Each number is 128 + 24 x the weight over the matrix's rms, rounded and kept within 0 to 255. Layers, rows and columns count from 0. Numbers have three digits each.

# layer 7 MLP up, 1024x256, rms 0.0893, rows 505-611, columns 64-127
144134138111118135113158105116114146132097115103144167108125125140138117134108125134136119130163108131151156145128139160154148129081110135112133108153127136144125131105150144126114133076112116
123107128113140050109113130072160086108147091146114122156137129124121127101144184155128140147164125128139162127132122178122122112123114122140147139104127110115123117154100095162139132142127097
164127113136110083102167132121113146115114099132113125112144143169124120112133157130124110134158121131124128143132126153137145173103123151076124144129113172086118175121123082138121110076164135
101142155129113130130133083172114102128138171129097124133109113089094148091147134137105110141102142135167131185081154141093144150098119137092148122138107138140157137140129111131134122078139158
153107133084154105130113115096107120110120107115140127102124111180109093100142090124149088146161155111130108138111115147173123144116096086129146173128140139098132123096116114133141106105144141
106143099145152094146080090152114142093096132143135169134152158111107127127107116146166170169105117075162148177141094145136140128108093125129169088114122152137139136107156131137147107116158123
179118153115167124121105104084122124085100087101182129089131113112111099152176122151114140059126123117166143117137118144142134084105098146120138078122120143140163122113119151165135107148123136
158154128109155153130150157143102153114132108111126121159116102081123177102140095086115128175135103141132093109120148111144137136176095141125117102155094099143109084129066144130098096145085138
164142087142105131136140120143097121102138130131094181097126159129121136108166120156100135113133097105165147161087143157174173134116132179103140134141163117146120147121162136127112093087135143
122162151104150081175128139141120145135159128148116109158105105097125144120157138128125163102161095132107131142111149125125144138122118149103169140155137123111104156111108164167126126146134108
131131155113148144139150102120164150101103123152146107154145133149117113100076118126098095107140134133138109098140130121168137054144125099098099085108140123152121126181135128170105107128117132
141154142144125161121170127093124119122130089103131111129100157110147130154149153161102126162147127122085126124154125162089134162119111106077141109147155107119135151118132134124131144088130140
167090142098145145151122119166090132117107120129108184118153113107135092121087124151192094126161124139168110140121136153137153121113137155118094124109126152128125126117112107158101126073128127
160116102177112139117144123136144098120105123108135134115166097157124137115159076136157127094144146112132141114131135083122131156138112094093134108099143153131116080107100133133120111142158139
138105105097112111159144144202140090128178120143108144098132102129143126147098106109132129118120142113125147155124149158117124170095107154137097126140095157120130135096141177094136151109142121
119139108130090093123150100144099121112090132153085114139155113163138117115097125133137137142097086119144138113137134113174167133121097125120130146093129131108114130135133107116136110138113146
170120115100112081091113141117139110106116113141100136137136115125107162117132134137127135082138144081107166123132156132172129130084099170079134100111140155108109107156128115131122133093114150
124111122116112139146110090099167118112145132166139149150171140128126135095090082147106112141092113124141130118145140156127160122108097137130133140100165186156135167145162092149116105106145082
160151114121154133116137149141148106119123112101140110135188130114120111130198081100136075085141137092103140159092169139123125115111132101109156102126147096129117120193105125170112092118129109
134111130158132098142109113130109127072109130128132174139154146136139150137143111118104147122130135110122146086138145138137152127127136141083110170131130154115133116109110119165175132092147131
162104167147162147111128133119127105128123118149143160148118101105121113109166102119134128168165148125123107129111132137124161099129075106104145114121124110130132123136119126134178128101118156
122115116136152158108167118149113085108097139156112117127115080104106160168107076141154136065111111152150182104107137120174167135128065109123139145149120143168117137130144089106146121113127168
114105119108115120111127097159122158118087119158173123132178124152118118139137132148127103140127140071088113102095146121153153103102127127144147170118125143120120136151181139124112114115112132
146134108100120112109110140136134095123144145135111118122131153149127144142120139132148130115148131088111140140101141155105082125083117189171130098132137105115131130145159091142118127179175115
156139112190090099117109157117147117141141129126124140126091137134129195109174126095133129161140141099136140119118115137144127114118100160153099112153116146131123091152107092097145128127148163
128128142121131127108130103120147105118117113138125098111148117113159112112157157148149113137158128161127101135149110141159173101109130113143125136137090133109153166136132151143117121110150106
115065131114154138148168109107139111119081115144094188154092132106120106107114137135108138133123102119143167099131111141147136133107127116099135128181154128145207144175108122173142124088102156
130147099157108116107117139129130159104127116123141123117126123113186097130110157131099121124151111138139138109122158125177136153087109094140101124124171153132141154099185127085099098131101118
128100143115135095118141103093106102111072060147150122069158154067110108102126127133145119115099104128175144161125110130108132156127083156121143153109148092136153109110156087141120130086121118
131091105109128137112131148133146070108108101157099126098118149089153115139162129137131096159106126127140125174121132179128130136133117120106177106128149144145114147145123075182136108128137085
163117115103161123105132109160143175126090114122130158135101113142152125141146135126133102126181137122161111193096170148140139117097127128106126077131131121169145137191113095140105127085159134
188107123083123123131140085145093082111106116122101151163145146120155138139100082146145107120143121139145121179104158123134147183116102136106117113109098150128144119125153084141098128146140136
153192145128104142114140140103129155124096158124095132120114129148144144134125152099142128147144148118118111137073163137152156148144129146110139124158162110139155171142118143153104159171134097
133125158088117066090120072127131064123112088143164142151112123149108110152122124110121082132135103118173099130105108158114151118116101142136125116086177126107137099130136143129134148078146162
185136138081113068116083129120151156101077107137131117113180108130099130123133126166124156210138151123146098132131104136110144105125104147147112135096097105162096129135103086153141137138109104
114108120149126157120147147155129066115143156145115138111145110129120186124123155092143161119136138101135130144101148148136130120134126122145119125111135137112143075118177155112146121125106084
151144094118181119112145081144145112100137106144170164146174127121172116141112143083157095131143119157140159149169146136154182149122129147119084113124098121107175102135167060156107138107120178
112107126145167151116150144121155117123111126141125156129111115169094125120114149113165134108103135132138069185125121143151105117125123117130092110129158145096152127102117142096094126091125101
134179126140114118071091142176183088113126127126117136157125140075097169102127128112159108121110139110125153140135126125123117129110087111082116144149160145105124090151141122149128165109145157
117102096122150132128141106152136117110128126162147128107141114130142088131150131110128121150112118120178122105152113169154130140126118132124163186120118126097154115113117128159144122101137144
157152155118124105116090096137086128102060135118129146086174180153159140140134119161153148153123100086134177139111170124132118099132106091125133145133112146145130134125153125153132121128154138
147136143119139117129146090121101111097141140131116149125082145133173103112111140116163117129070113150180125093150124196170143131121116094157089126080150153112142125117117140134138138118129147
119110119120138146138126108078103165122144106144172132116127117090164116156140181156106117112107121120107109131155117132104123152124091116192072121113129136121116145117131138130119105102112119
140178129182130115107146124114149178113154141114131126129171131162155156102135129114156114115120132117133140153144164119137099150129106124115178050142141111151079129130075085141117122138088125
124186105142111137104065124137124086091140137113100159108119133115133128122113079106103143146116079152144055137130161141149114155058120145097099172106099125110123120133159125160153164118165140
135109142135131101103135080190075082110083110111119138126124165071185132081140105136100127145108123097146118119101102140136110113097089170102152183106127111113158076147151141145124114126154154
093108111130117057134138141152120111108075081168135119140109095124133143119117093109116089115148134128101143115166150155138166126090115159114098173119144150102144158155146167095135151144121149
143095144124116122087095136145124144139107152133114123131155125129125130117124176126122141115125089112091116177091135113155115133136147137085130140145151082138127136195166119155160119133116171
186111116141139124102158145163092113120113107093099152133151174148139140121120127095137126121159169154115125174087159113120139123142142125113147097163125091115136117128106156141134113132149104
128114112092117140123117133168133125127079158125156128123150135177113163113120093109113105131141128092106067147112157146143126129102064135100160142147137137119123137100139102140144127102116114
135129155119140145133115091142078106100132117098118134114159131154177111130092126147144140138074084123150140170131153157136155136111148156088110101162160097118104111124132106138157133082136174
110156066119133167117143139133124129119139121123128129113122133121095141132164135146156137127143093132107159151116148132085107104125101153073173113133157149148116187121170111132162103107150156
136097087168134153127139119076136136123132104107139166155151109143105112161139148151137112130090114110110139121155126132148118132150152118122109101113193148108117114137148126127143122108133121
139144147121170104137097171207159125103153115136109124168133074122147095077118156150125157070148077117136166156108117123112176148088113101145113137152116097106161118111115150111122134127128143
155116140111146113098079133123142152109100136119130169142153102099146085100110083156116151103146115095126091154089125129170178119117143135118107101145167147140122144155102136151187121139122122
142117166135096102136140124150102118122113148091117135096145113106114144151132132128109082128111122139128100112123123149110152096111098121129121143092119123116161156107079133121097152172129117
133114090083121095093089145137121101117121144138111134103114122157133143137086139115100111109182127131146116186109147119120103141122094140120110074158159109127110106158086160146097151115166134
146129100084162123138118145092138108131115109153140156106125115080121170132132122126129132087097121130150104151141137156121112134133129161136080119139122147123120111094143101138120133147079104
149153136097137120087142120144127085105120136190142131126109150137141124108128073114130119121170140115126124125153120158141135122128097113115153137117116120143147128137106099136128122126128116
143137174149170138080134071163065107121137101157119170070164113136158130122084132135182098146145115149143125160103137115172141132125108112080117170149094135146111102127129137152134120081124151
171102166166123146086153120109165099109113111118093156140142181111143116119116107093129162141133126092133084077138127110120156119082074114105123087098122123135101120096146145145135128107091151
108130118136149109097072176163172125092110119128103141115129131075152106091128111082135121127115128110129136129083191161121155090094129121117123088163199111105088127156150127153093124140125150
131134104145132132116107062131096105101115144178124140141126119138133133150121140104142081166105148094142054135133108175177168119115142155075147090149157153117155130140121131135118134068105152
116176105159131084103120137151121100101124078111168157148139133146165098083140079119186141122110124119162122117125159142135105137128141116101148125132110138137058088150141135133092095111117130
162091166101129145115071107064128134115097121121113184140140139097106111147126162176117154113126126097153130112096179124121142135093127161108154120129149142101172164145117132148150153147132107
154140112126140127107153089141114122097072134110079185139109149128140163128128138123118152111151124093119134151126159157173120136134099152132131056139131169142150102148142146133162137100090183
173146153119127099101165082158143110116117120113107119150141142107124125096144129127122104160116113143149132187100157124114131163125112169139133110148133141110100105139146111130135136081151160
139132134060122161124107134129109099102125124143114175158096128134139101169121109161134116117174129144147103146129116178118131150113094135151126134140178112110110105107130110202121148139130108
160114142093112132089103124189093070104153104126113100115142177112149084135098111136123162144167108087117155105150110122144114169121108122148142089118142112103178119153149154130189095120151172
125133138091112154123123134162133146105127153136130159140150124151111093137113121118141100100149129123129115157143145124116114136134121135155107081145113133144153113116115106125154132119121122
112154119131098070123130161136103130117143140132119148126156141112127159127103097128129147156144088141141134120110146173110144190117119150073127127123152127127138092195111108142132140114105130
148143099109153103114092143146115158127083144137136137132144142146131141135057095146109177123090081171097136124119166150129171106116113141121137148089118107093127119157148145115124146165142114
126090140124149174108144103129153143117144143145109145165121107077153132110132084140099162143161103157093121149142158122105114093124128133142154102133156109088101101126127107125146123109123136
184069139115086123138187152149115097129159119109113155164128101076177142168135101071140123119142126090084130141124139127129149143108121129130133126095158129111112120090128138143148140125109122
148077132129101125114152106153151134109100129190154152135139122098120150147118118099122161147124121134111134067128096122196171115160107165085104136141117169124147085089121141107128126108118124
139141153106123125058129105128111087107132112162067122118146138116132114150134138107156069121111124105170129140100165141124173140125149170071144071145127122120132140140117127171128120074135129
149151161080152143108070121149104116108111162101154130138101155141113133155137139163115133160091128150128091151137143130148132136107140120118123079131134106128147154171111125166153117119127128
142104137083138146101116131180073134117161135131078138119171170119156096128102091139133098134140135112152130119090134120176116165117132138124157118166145143133102114104122146132124137129123114
127135128110155172148141130154129103084099116139115155130133141122119150149147125115156159119136102104122150134132152154123157122117119122125085138115135128090174154135153122138134129129120101
159127140116128157126084076115168114109096108103119145130109146115102124114111120147107111106128134127125092128124127140113130164153117124103103085086115111111136112144131114115143142131082142
138101119118173127121116124106151096115130124143135136097117166121149093117156119124137104114121157119163155116138098155167150135109125119116115095137128088150171099100140107180179105079119126
126089090108137109156083116145146148095109127177119127102142087088131125164077142126139102116116066140130120090123134143153151133107099099091105151104153152116123150137146131096120115117119127
143141086110111106132091097100115163124117072165119164152148154149183119120116179140140051146149132155130134139146133139159132112168113154146136106127148125112110103151092129108088133127097117
126141140115122134097134096144127106106108104125144159123139120123138109104143101133121122124141104126158107141115149145146137147125096132095126140126144147134139109148123105179129156110125138
158151148119118152129122135131134124099138179110136067106140111143113188169172088075139116119159155116097134105155161163186129159123096171089164076115160122085151131143152132163164094149108146
142142125149134150128118148124131137097097078148162161106114155103158152098125076121153172097132107132135161103095149128136180118137080137117150145132138143122123129135134102188154151123135128
158153143126108141152130147093137129098140131115114111113093164123165138110146140170172094142111140105118123149131108166151151120113109118101148102127119142103115100120132146147119144116076146
151154118093135123086151181117097108106111143079128121142126125083121190124144114090117100165131096112159155097118165114145120157143133088113120118184127123132157120088173109137136133090106120
131088129114105134098147129116113103125119139148092126158172167136107119099110105116143123146137103112080106116150125112169131122107130114153132100142112150151176113121140125137145114078144114
094099102135173114123078083189120130107079094122135156123108111092137106100161133139113139138160120139136137160130149101144148127097082155107138139164126097089122075140169100162131121068116147
154126122114130141115155073142143137106096175169129136154126105115110136142091118129145095150147128108109112113161125119154115164090073119085130141115171134126119135091147158125150081111094157
160144166123124152113130117156144157114113116122117091128115150123105152139153129152157127101140128152142127114091180120164133134146114086153111096149142167106105134166133096137090134107113140
164120106140095116154117142137140087108129111094091130136149167139138137145173116131123071144086145130115148135149128163162153134109164086107162110124178138120114157167175114149145132099099115
135128144090123116150152102128114124145139146157145120112134137108101130131119129139125115149134117123105146153156135149096151147146132131109108122119136123109141126138153067138106093123131148
144139120084127132120135075135144093122094081087115128169124142155094129102154109137119116130151120119155107171087151118169160114093095140101086089155141125154126084187103093151093158102126111
144111101131135138083123118153160153120129103077135115114148122147120151111157145097098114102138127105108116135118127153107147085136172126132147116105135084132119117152119131138176159140142124
154114140128171133109149136176147106132144143098132110138113091124168117152171138106122144109135106106148098121120134157124150109158081120109112092123126188117124150098126131132132101110115119
113122131112113115132147149173143124124112143119145114122174089138113113112179115153092134118134144164130101161093110127144146138112089151094119103116126124136113102169118116099133122146131121
122079165129100108057158126091125081113128119176143139128103158162130119138153103111132156147132127112113147158145122154112121134119117156110165133104139161109148108132124079149133157109162086
121129125133132101117093102129119173129139116167142135147157140088143183140146154094134099135149091125100146137148152135150125111123120139127082142149168116156109118130130123157086134132108132
129124109107122111142106163133117186095115079135118075186163157106140138120143132078108126130124090105130117135112137154148132132129077125121143169164085086121108174129134112156093121124080108
144126144140138085142099115116126126110134099148129125156110159129125135143129126140120127111176133172184135121114129163140150133105110137106111126166150101115141127101101081141116110118097113
133133168146138143151134135076107105097096139113148137112122128171150120156131096137094073143132134158160135163145155121145149124124129092093149079135137066149163116134155171145114123081162145
136161128128111070136112131137139155124149111131118122142142144149136140119130135098123111146156138127102134138147122158119139158088129167109115111145110140149105147108093139096129131130115136
150123132148139124104112057123084101114136094149167160132158120050204108159084088116146188118116112136139180120156130151166158129143137147084130098097139146127095080123093108118111077144114170
186145143139059143157115173107131098100145144094131117108152070138128170129112176100101131130134105129142162197093145138100152121108119152114125110120140102172151135123098164143124161151116130
149114106125130097144100127151138158118084073118135106126148112201116161138120149100133137159116102076128126141114158109160164136120118145150149165135136095124128127134127144143122102129131106
# layer 7 MLP down (transposed), 1024x256, rms 0.0615, rows 505-611, columns 64-127
144110102097153106160116116147139139103157159126101094123127118136119143102133132144157140145073144134098117119111109118137117152167127100155138099090063132114120120157119116151137153142136136
133105160112105167102170123171116088145136138163143129122157104105169083172154116110164150127120075138152071098144101144113124108133102114150114146137171113109121100144135154111093132110141141
130108150168111132109103154159169132124109150120090133128166152128135138101133156149150123099156087171159145068164107144126124106105131120100060124132121087140110150127091106067129136144163111
136159110098117124140120154072117124141102122123117127122073120115177177149090097108140137158143142118079104107151124109131144151103111147141091120119118122112101135137114151150113116182141135
127162123102165129133122116088120105098141183113098143184156112157093104101141118132157111223137129120143098094086140181130142138107146187119099132122111111099170107088100130105112121158108131
121112133148139135118167136080097103077169126158145120152132120106144141141142108116136122131143099105127153150171132078162128158140103122130152124159161191127133124092111135143118133132110103
121106140192150145134108137065145133133135118045163129111131118065139113160185103134158086155135128124131174183077129130134105101158159086143149133089163138166121156108164107165187086136125092
134113097148175131151105110135112098145133117115095119127093119133107107131100187129160139112128154128132155149149104112121107136088178100154147131110134136098125148149139108104147149126171095
129113115094160121162136132124116131131104185131115110120137144150181093127113118130117150136137101071132111122099120117120126157106095102184176107131062120100128087155172136205158087113110148
143110093141128132136141125089131095057140123142097116094150126136126131145145113144142124122124170115128137139154108139106111153129150114129120114137140142130150128124123088100144118111110133
099093126162119125112096140099116124131114094125161113132156113126153157148134148091173127131140094169132149150160147132139157141112143108145123122098130099148123137149110154144133104164136122
082145134142108110109106109116140152115145159142120133114148119121122176160117105118138120145114108115148143125156126165139117126110121116146133150136117118162140146094163137117155123148141105
121113097126118103124149127080151092088131122134154131108120098151105162146120112110153114116136084138121082119149151137125149160132141101103127086134132154085127087147130152176115111132109091
120149155134109137158145134117140106077112140135135136113127142108122098158138155149121139114107107109140148122141150064143136102148135146138134105130099124113081148155109164127132135138130169
124144142134145119096146116087118168142084137108152100133101153127097112100190164129122152148128102122107093110137110153151139108138170129118135118109156122152161134150122095141095108130125123
137113123115137143120126121108144123149143096135153135137103126124138112115117145147131149131127174150118106119139131152108087098144153148127118115147112134140143095127112151110104144142125109
151143154104085078084134120109096138117131110112131121150127149101070176119128153127144107143095119077127170103119176135119136133106114147100147112153088135125132117134156152144132093121149129
123165136141142142134137127173138117101128121112077123128128156158128132115126121148144143104137113099121112138146115123158125117105108107107148093122142126096109108135136099164144161139126116
096150126110151093148109144106145125087106142112143151139129117138134126143120152115117137126120116096158157096144120145133119130080147110118116146155132125122156124140109119104102129149132148
153120135170115093142123100169101137040155133118145167127147163148111127131142120111136120138117118123137124126139141125120124152136129121123076165137165160112141105095127065133151099125151124
107110132120099131135127155132179131192122094108126146152096135093128100078143135138116154164123129105137067125114099148063157094107137130092138136100138114182164175133172156063122125131125147
157127141132126156120135076134131050102147110122111082152173116141118132171123145196115100143123115142096108144088177133125165094140102136150139109166138119112115165156136111106085187127121110
099151114136128131121127121158157105080154086153132124113114137128114111098154089133144139149112145135123156130161109097117119147122126108117078154116147106090135139120121115130107172104131125
122142137110136115163189100146131152104130119140136125140138119124110137099130153109116115135130136161142131088136085117164151102169144095079129108142114162115147136077100155115142100116117122
130136138158123140134132140148145130255145154123147132129082113131167136115120137121137115151093164117098108127146102134129143128139105148120134124121130118114125105139114120090144108150165154
112121114133138115129126136139087152122137128115124134130116104153115142111117087132124139106096118103147140131115141121129094122125111130119125094131146118121130111130126098133143125122111133
121138141162142089150135165164178163108157113122145134137130145114154115122133142136133092151147122113095108152106148139178172136115109105128092123129088193135119180137122138111072145133085149
119143132085165124149133120150150101166094164133090157102146125139094113122129134097119131115107151121140071176132060143123152122146148146120120126152091156124146103142119134170143123126137114
143134138138146112136108115142174145138156114120129104120131125115102144140097164148112137109110116092148183141119115110082135133098098109140113126163108149140108091162131134093154126138138098
148112144102140149122130140110118143076151132118129100102121137127183122146114104128168137111138142109166132133116123152129115110128145126092127134099119105120114164138102142182140067134087116
125152137131148139123147147091143127064114091137079123125140091131172096178135133137077113070161120122133119162158136152144174141089118154130088097104193123131117128169125097120116144150084117
106098133131127164139158099127105128074131149113117113103135147165161134143090126123130106122159137120149132137129161125095138149139131129087135128141091141122127131136146125173096119096099101
123103126169127107129098153164140111075155120113124127131165110138120112135161138137142126123118122177119135139141156093120137129102175148118118135118095136117145082108175144145132115118128127
149086131137081123145142149159119145139134135119131159078142113131102135101139183129160116135131102133127140121155172108151136140158140149159082092111180148128150087060065083108158121149115181
133148126077083092132131141132101115084106137122073079170147150143122118117104175149136146166105137158160123141093123108148112100157069170163122152112080131150115146087125120150169119135104136
164134097132129081166080141092114154128117118131120095149110153137153129095134130131108125128187090123150104131150115090141107123107125139108161138146147155113117173111099132153121166111126132
124129093107141115108134114177132078082137118098086106120123089097132100124093114091154119076185156150125099153133120131116136131089138187149064123107106155075164121155135160116167102118118141
151122130142073135125152118130096123140133143118132110132111140105134148115153114142094114153145114151122149102192167145090136128129124130112166156123075096141127156145110149168143145149091139
137153126117123108084121128147173104181134133091141133127086110117087144123133103156107109154111152133122144138153119163090109149131122159099125155150179115114131137120148107135166164147130159
123111141098130135132137120123155124072115108125104154139100149152111096127146099142150102120150110089144139167118127138131141161133125129121144181096121083125160099110119137161152101142146139
163133156137127140129131092116104125080088119119162122121167135147159129142124128154118137127119148064113161144135139105126123145138095106154136115178120131128127131086152115129136108132120110
139132140107127138128142150150095128072092086133088123118125137158099145116154156114101102149141153136129110169131100117126137161153095142150117132081110142170133140095114141151089154134123186
163124154146134129133183094171125095097126133131114121136114134102091126097121118090132153120190112163153157148116120129165118101122123154115152156148132120135076121141138118112095134122124142
143103108181157120150126142198132141077130144121078123134110135140118125112134135127132100174140110136131154100106089132141090180112128115111097149058114111124119115138117092102121113163111164
145132133155115151167129181142109114107165168070164111094090147159123132107122118138095093115149131122085126146076108089173126150122138127136086094066109150153137111103147150121145103158111178
096157153103107054141121143156170160151123182126109107146124123149091163116128094169097127129128117106109127125115130131157110160128151165149139112114098100125178119087167141112148127117148145
135135189150112101104069114136135082090084138163120090119118116167121173082146128114099098136107092122143094089155110105161123104137126132118105097119145111149094152102151138123135163143156100
114187100128141115167143093118146108089126107113125148138122151145116122104141099130132132165140121117140142114148144151131112136124113122157118121129124143128142134070107119080091164161168084
123117139133144127121121090113099095165135138121139111157073126124122107121161091077105082183145143133129130125154162119096142157161130138135139134138138139117115127174127165109099131087114129
137131156150110122113125165158121148074160130119134130098150159112125169152105102138095122117139072121109179154132160139107131118157147126151113135168148121129141112142122098151135105153141117
109114084098136156147108124092112111173093111099119150181143133140148129145157176121160138074160123125156099141150171136096100118116158122130127130167131108186120094097150139143102156124163134
143110191116151165112097143099130140104144092119138149090133165119163123147176141125134092146095114106109126174114125176099140120084106078123134110099149118132158127170177121122175089085104096
192145131170115110114126075127101127157155127143104120147157117110149186135115139158132108157150115110136146088108096133108110102084116111146167133134124098131108129134089120108125110113139168
121098098131105137136120115111076104137086123159141160086110126114115133127153102125183143169133189147117139099135122081146110125135127149110174098099127139113088125127128114160130136117123132
111122144108085114168096106112098093089140117151118165096178072144101106134151124146129149127141131163076122116131111178107135116151109099135102132123126115164104131132138108121139086137155150
111129126125117161116100131110154138097149120140143122154118128144132121157157134142135173146163129147123153147131143115155101147150139136119124130141149138133099097156152117154156132096128126
127114094061084123082135117119123090185133132178119155115106132136145139119111130102109088142162143153127116165156094078094134098125147151139143082146130143118150155145113137155131123142142152
103127132151107154104150134159141139151152152099131107141150133139136102115108153108115137145162096120090151118103088112098132124112107109102157133146111141108125120171128162113158125092175156
128144117121128122115104126139121088011115149157141127106115109124144128140135112113159130159143133124128121113128121112115113139123096114151153163092144140098099100163121101168139143143145171
117130141175102174109104126149137123083150167108125117081119126186123158100103180130168127162107131158138143123101135116143157141129117111104138127138103122172098075076107115156087141112097154
141108145133141144090134134169199112238125125130098145118089153129130144116096089134104113110108214111109088090116085121095088140110074141151135079098110128128136080158097119131156190116116160
116118143105140161113142111157116130168145076161084142164159106162095149120131172137111149092092132106156104124117111159144147103114100141129091135104110135107106090115114124104183139138126097
059069057152129104113107116111165110065144099150152155129137142133113114112152144087129114144126131140108140152155114132136104151125162160146113103119115111108124170117092152088126121126119088
104161155135122115169109152147088128163075127164115095172110111140141152110149100149081107151099129134088099134114165141110105102100146087149129084100160154094105127108117113120124136134138138
119102152114139126129107125102082125151119105146110122132142093134115157162141113085100124117146161160132119127159107111180115137098119104150123116165108152110127122124150126145183078135132109
116120098127125129156140132126131130064154146128109198111145111108091117125144134158134147099150133078108117149113137163103071138130173136084114085171112144097128129149111131162097133101143119
165104105126127100103182094145124111043134140135110105126137112128099121086111075138154147156147064123124135146140173155130132162144097197126124117165125106102125068177129113115157138105095165
144145102147128145162143170106104095220138164123098095122128140156124123126162126075110111116159149119116110110121124148106120116146123121148173150127131140137144143164153125106122096141130110
122121145142121109122118154120167160161097126099108134100133159117131118098134109143114147100118124079064158127129142128189150114123105178130152138149107131123119072105084151088114170138117133
136142131142143130130110129106120075255126106115141122136126156112141153091151131149119143144110123134130132111100112131144162104107119127101146160110138134142124141113133127167140137135118135
117119105150099099100115095134116133160168131139094136156154128136147123098143113119116114168137086127148166108131122209163125175128155139126123115131120145116130087131138183120176148125100151
134161127165114144110126110138125131090141130151155162083124103121135155170153137166145088175151130098124121130149103096102075169103120100128130128160116129142125132128130088073174148139073126
103138138099103093123137124138105152057143154120159125127168122064118173100121119140146137097146117163090106115135171128136125118149153120111125102097089133104096090130132151145111126117108122
122160142111115134109085131139115141128118103129130106121148138124126124084116118145132151130103169180146087113131145128136079119116161143128133155126101166087147144114095148118092178146133136
087173110141164107104129126113145089077114147086116163094099107113133110122148140150136151103135116114115141150106146120080134108094162130140117145081104109102146102126132097159078135145104121
130114114116126173074138122118083161107159084135128123145114126053144138135132182071143144154153130089131120101113102108136122109127126076077129124153179130113160119116138159117119123094162135
098130149104113124108141119127150134159118143118100136167113154129140137157091128107135165109122123143138159109154116147084119142128137123157102110191124121167108122119158106105096124092127065
116129131146141133162138155092153124138100154051152137146144093149125130141160167128150119126106146121127125159122124115086142107134112121122117149138109132086129132148132125118157080146132106
132145144137078185144148155091140128118082078127138122104142123145120130134099138122143143112106145115137146127182101155132126148144139105162110167124150117124138147163128148106110085153106119
105172104140161122128159165150110127133132137145156132110119142126166134149131145132117163120110111098112121132103153122155128088100146138142148146118141181125147132095090142139136110088133136
104104123146158146156154150144124121147170132107129092098120156137149113105112146089137143119132185161169196125170087124128136152094154135089137103128138130138132123121178109131179110124111125
093146105149111166143159145064111143173102107107090148155137156140120107091111138081103107186087181101113155172119145117120091125098120157203118128126092116140128122114153138136128131124154102
129106142143134160102155120113096122085118149160139136127112147132090135163125074123143143120112110103140118109101147124113147158113116113122102183135096109131165096112126108119104132070118141
139154128111131115103121110141122100000096118126148137120123129125143135125137106125126115118154091136154107143111165154156139146104102139109146126118148136145121102149103107173131143115117142
090118155114046147139117156076096106157143142172124089100118179163108094147125153073171127140178145124135136101132141109125143138099096105100160067078115125136147148146181116113148112162139107
142153114138161166104135152128145121015086114145152141109138145124134135143133093105155175148153136148163150113122156098151135141140101147125173137083162149121139125147128104176121133102118114
144163082103140104095147112153131117101130147147142125080134158148118124151143134085130181095160139139115140111100096102135131111062153120142105138171121130132100144139134163112126111187138139
093128128151127130102114154097097123104104117163134078128109127153095139171097118140132150100116137153113144140163119121147117148140087120152114109130120113181119143084068152110111094110088125
139103129123143108140098154123101127096149119108168110133138110122130131162143122161159116090135121133127121139119131130136110142135142140115135106132152131097112130138094131142156109166121127
129123167136111132148131129136147129134095140125096072148156130091136114129085144131092136178166126145075108125156122126155116117106129148105149163133114144099147143121145115141080167128131134
123123181101099149108132140139165186144129110113128112115112156142128194102139150124091141127123155123134108099112121094105104095142148139130099129073089103114131120165142093119119162125137129
153159158143091174135122135120143144148137091105116118113131137121062106186089126174140148083114116135081127078120108127135129141098138098144115095174127148148131155140181117149136132140144103
118081095180130148165134138100119053095116120045131142103150122126169138135131144111123090145109112117147127103133113154135169096125138100119100122099149143125096161175095088132134138119105135
140130117114141096115119137177142139061103106128110135126127148119127113126132136150142121150105106119138098116117125122151133121105116114174151154133081127155142147121112138145157145173153092
142120149101151136120169132160127125053133081087133120096137117115119144129149117091076095141141075158100148131099151179172179143135109119094091125122120124132145128127096131131133107121123113
123149150139134128124128141137129110105148146162110144160142118126118098165116106151145147137140126146132112110130128117156105182135071115127124141158135161114128170115128138085109092137132135
119129118157109162114103114126117144180145138152149159082108126087128095117140126116134141126140129077156157155135121147151102072132198148156161128159106095129144139120171139152134129134135123
139131119111166128162103109098109134206143106117110137134088134116094140149081157110137145093107086127132158123144130145104094113114128104157143162127165153140140142095161132158129122141146103
084066140106135124112150115089093124116120136164139134132100129136114128131107077155140161145130137152131134163136151111090151110147138099141126153073146097115088105178138150122176127122190115
109102091133098151154138142125135118113136094138153141123141131134086082097142117114148154136113134137126118136093108146138141087132127147147128146138127128109136190149157160089157142155095132
141111155141131130143156130141113103087140133174105141067122116101108126180152116113131176124065161133113147103113097121082173063168143146132093137142143173151126115138179096096151201114092099
117159128111127174141124153140155127087152098147158166099155126106122137130105125132150120091167132137138114108115119099107146110096125175142120122156113122127162096123142134131090140134119116
119124102119093139154149078105133120116152171184125153181080169132181153140137114125133098150163101136127122144115118119149121125126164125082128104100154134158165110165106104159132130119133114
139108109120131161138129129114146099145115121101152124105163125089117133130124158144138115128111147131142105096144127118137109099160103117148153139138132129106138113165131115165155120118141121
151089114099094151121110122090145139125144167198148095129135124110148135138116116116134194098150084124118114141094129099124145145124153057132121140103134112163130136120152154137168130156095088
161134142154115141154123118124109083133140166145152158127155100144187150123153132118111140164133091134177128128112155132112158098160135152086136117142096120165083109085110119130091153130134102
099131131113133154129144115132145099099153158128136144147122160091155106139140118124111154113133144149130118139096132121093099144142112113117116088114121129137127117134123100132131136130127168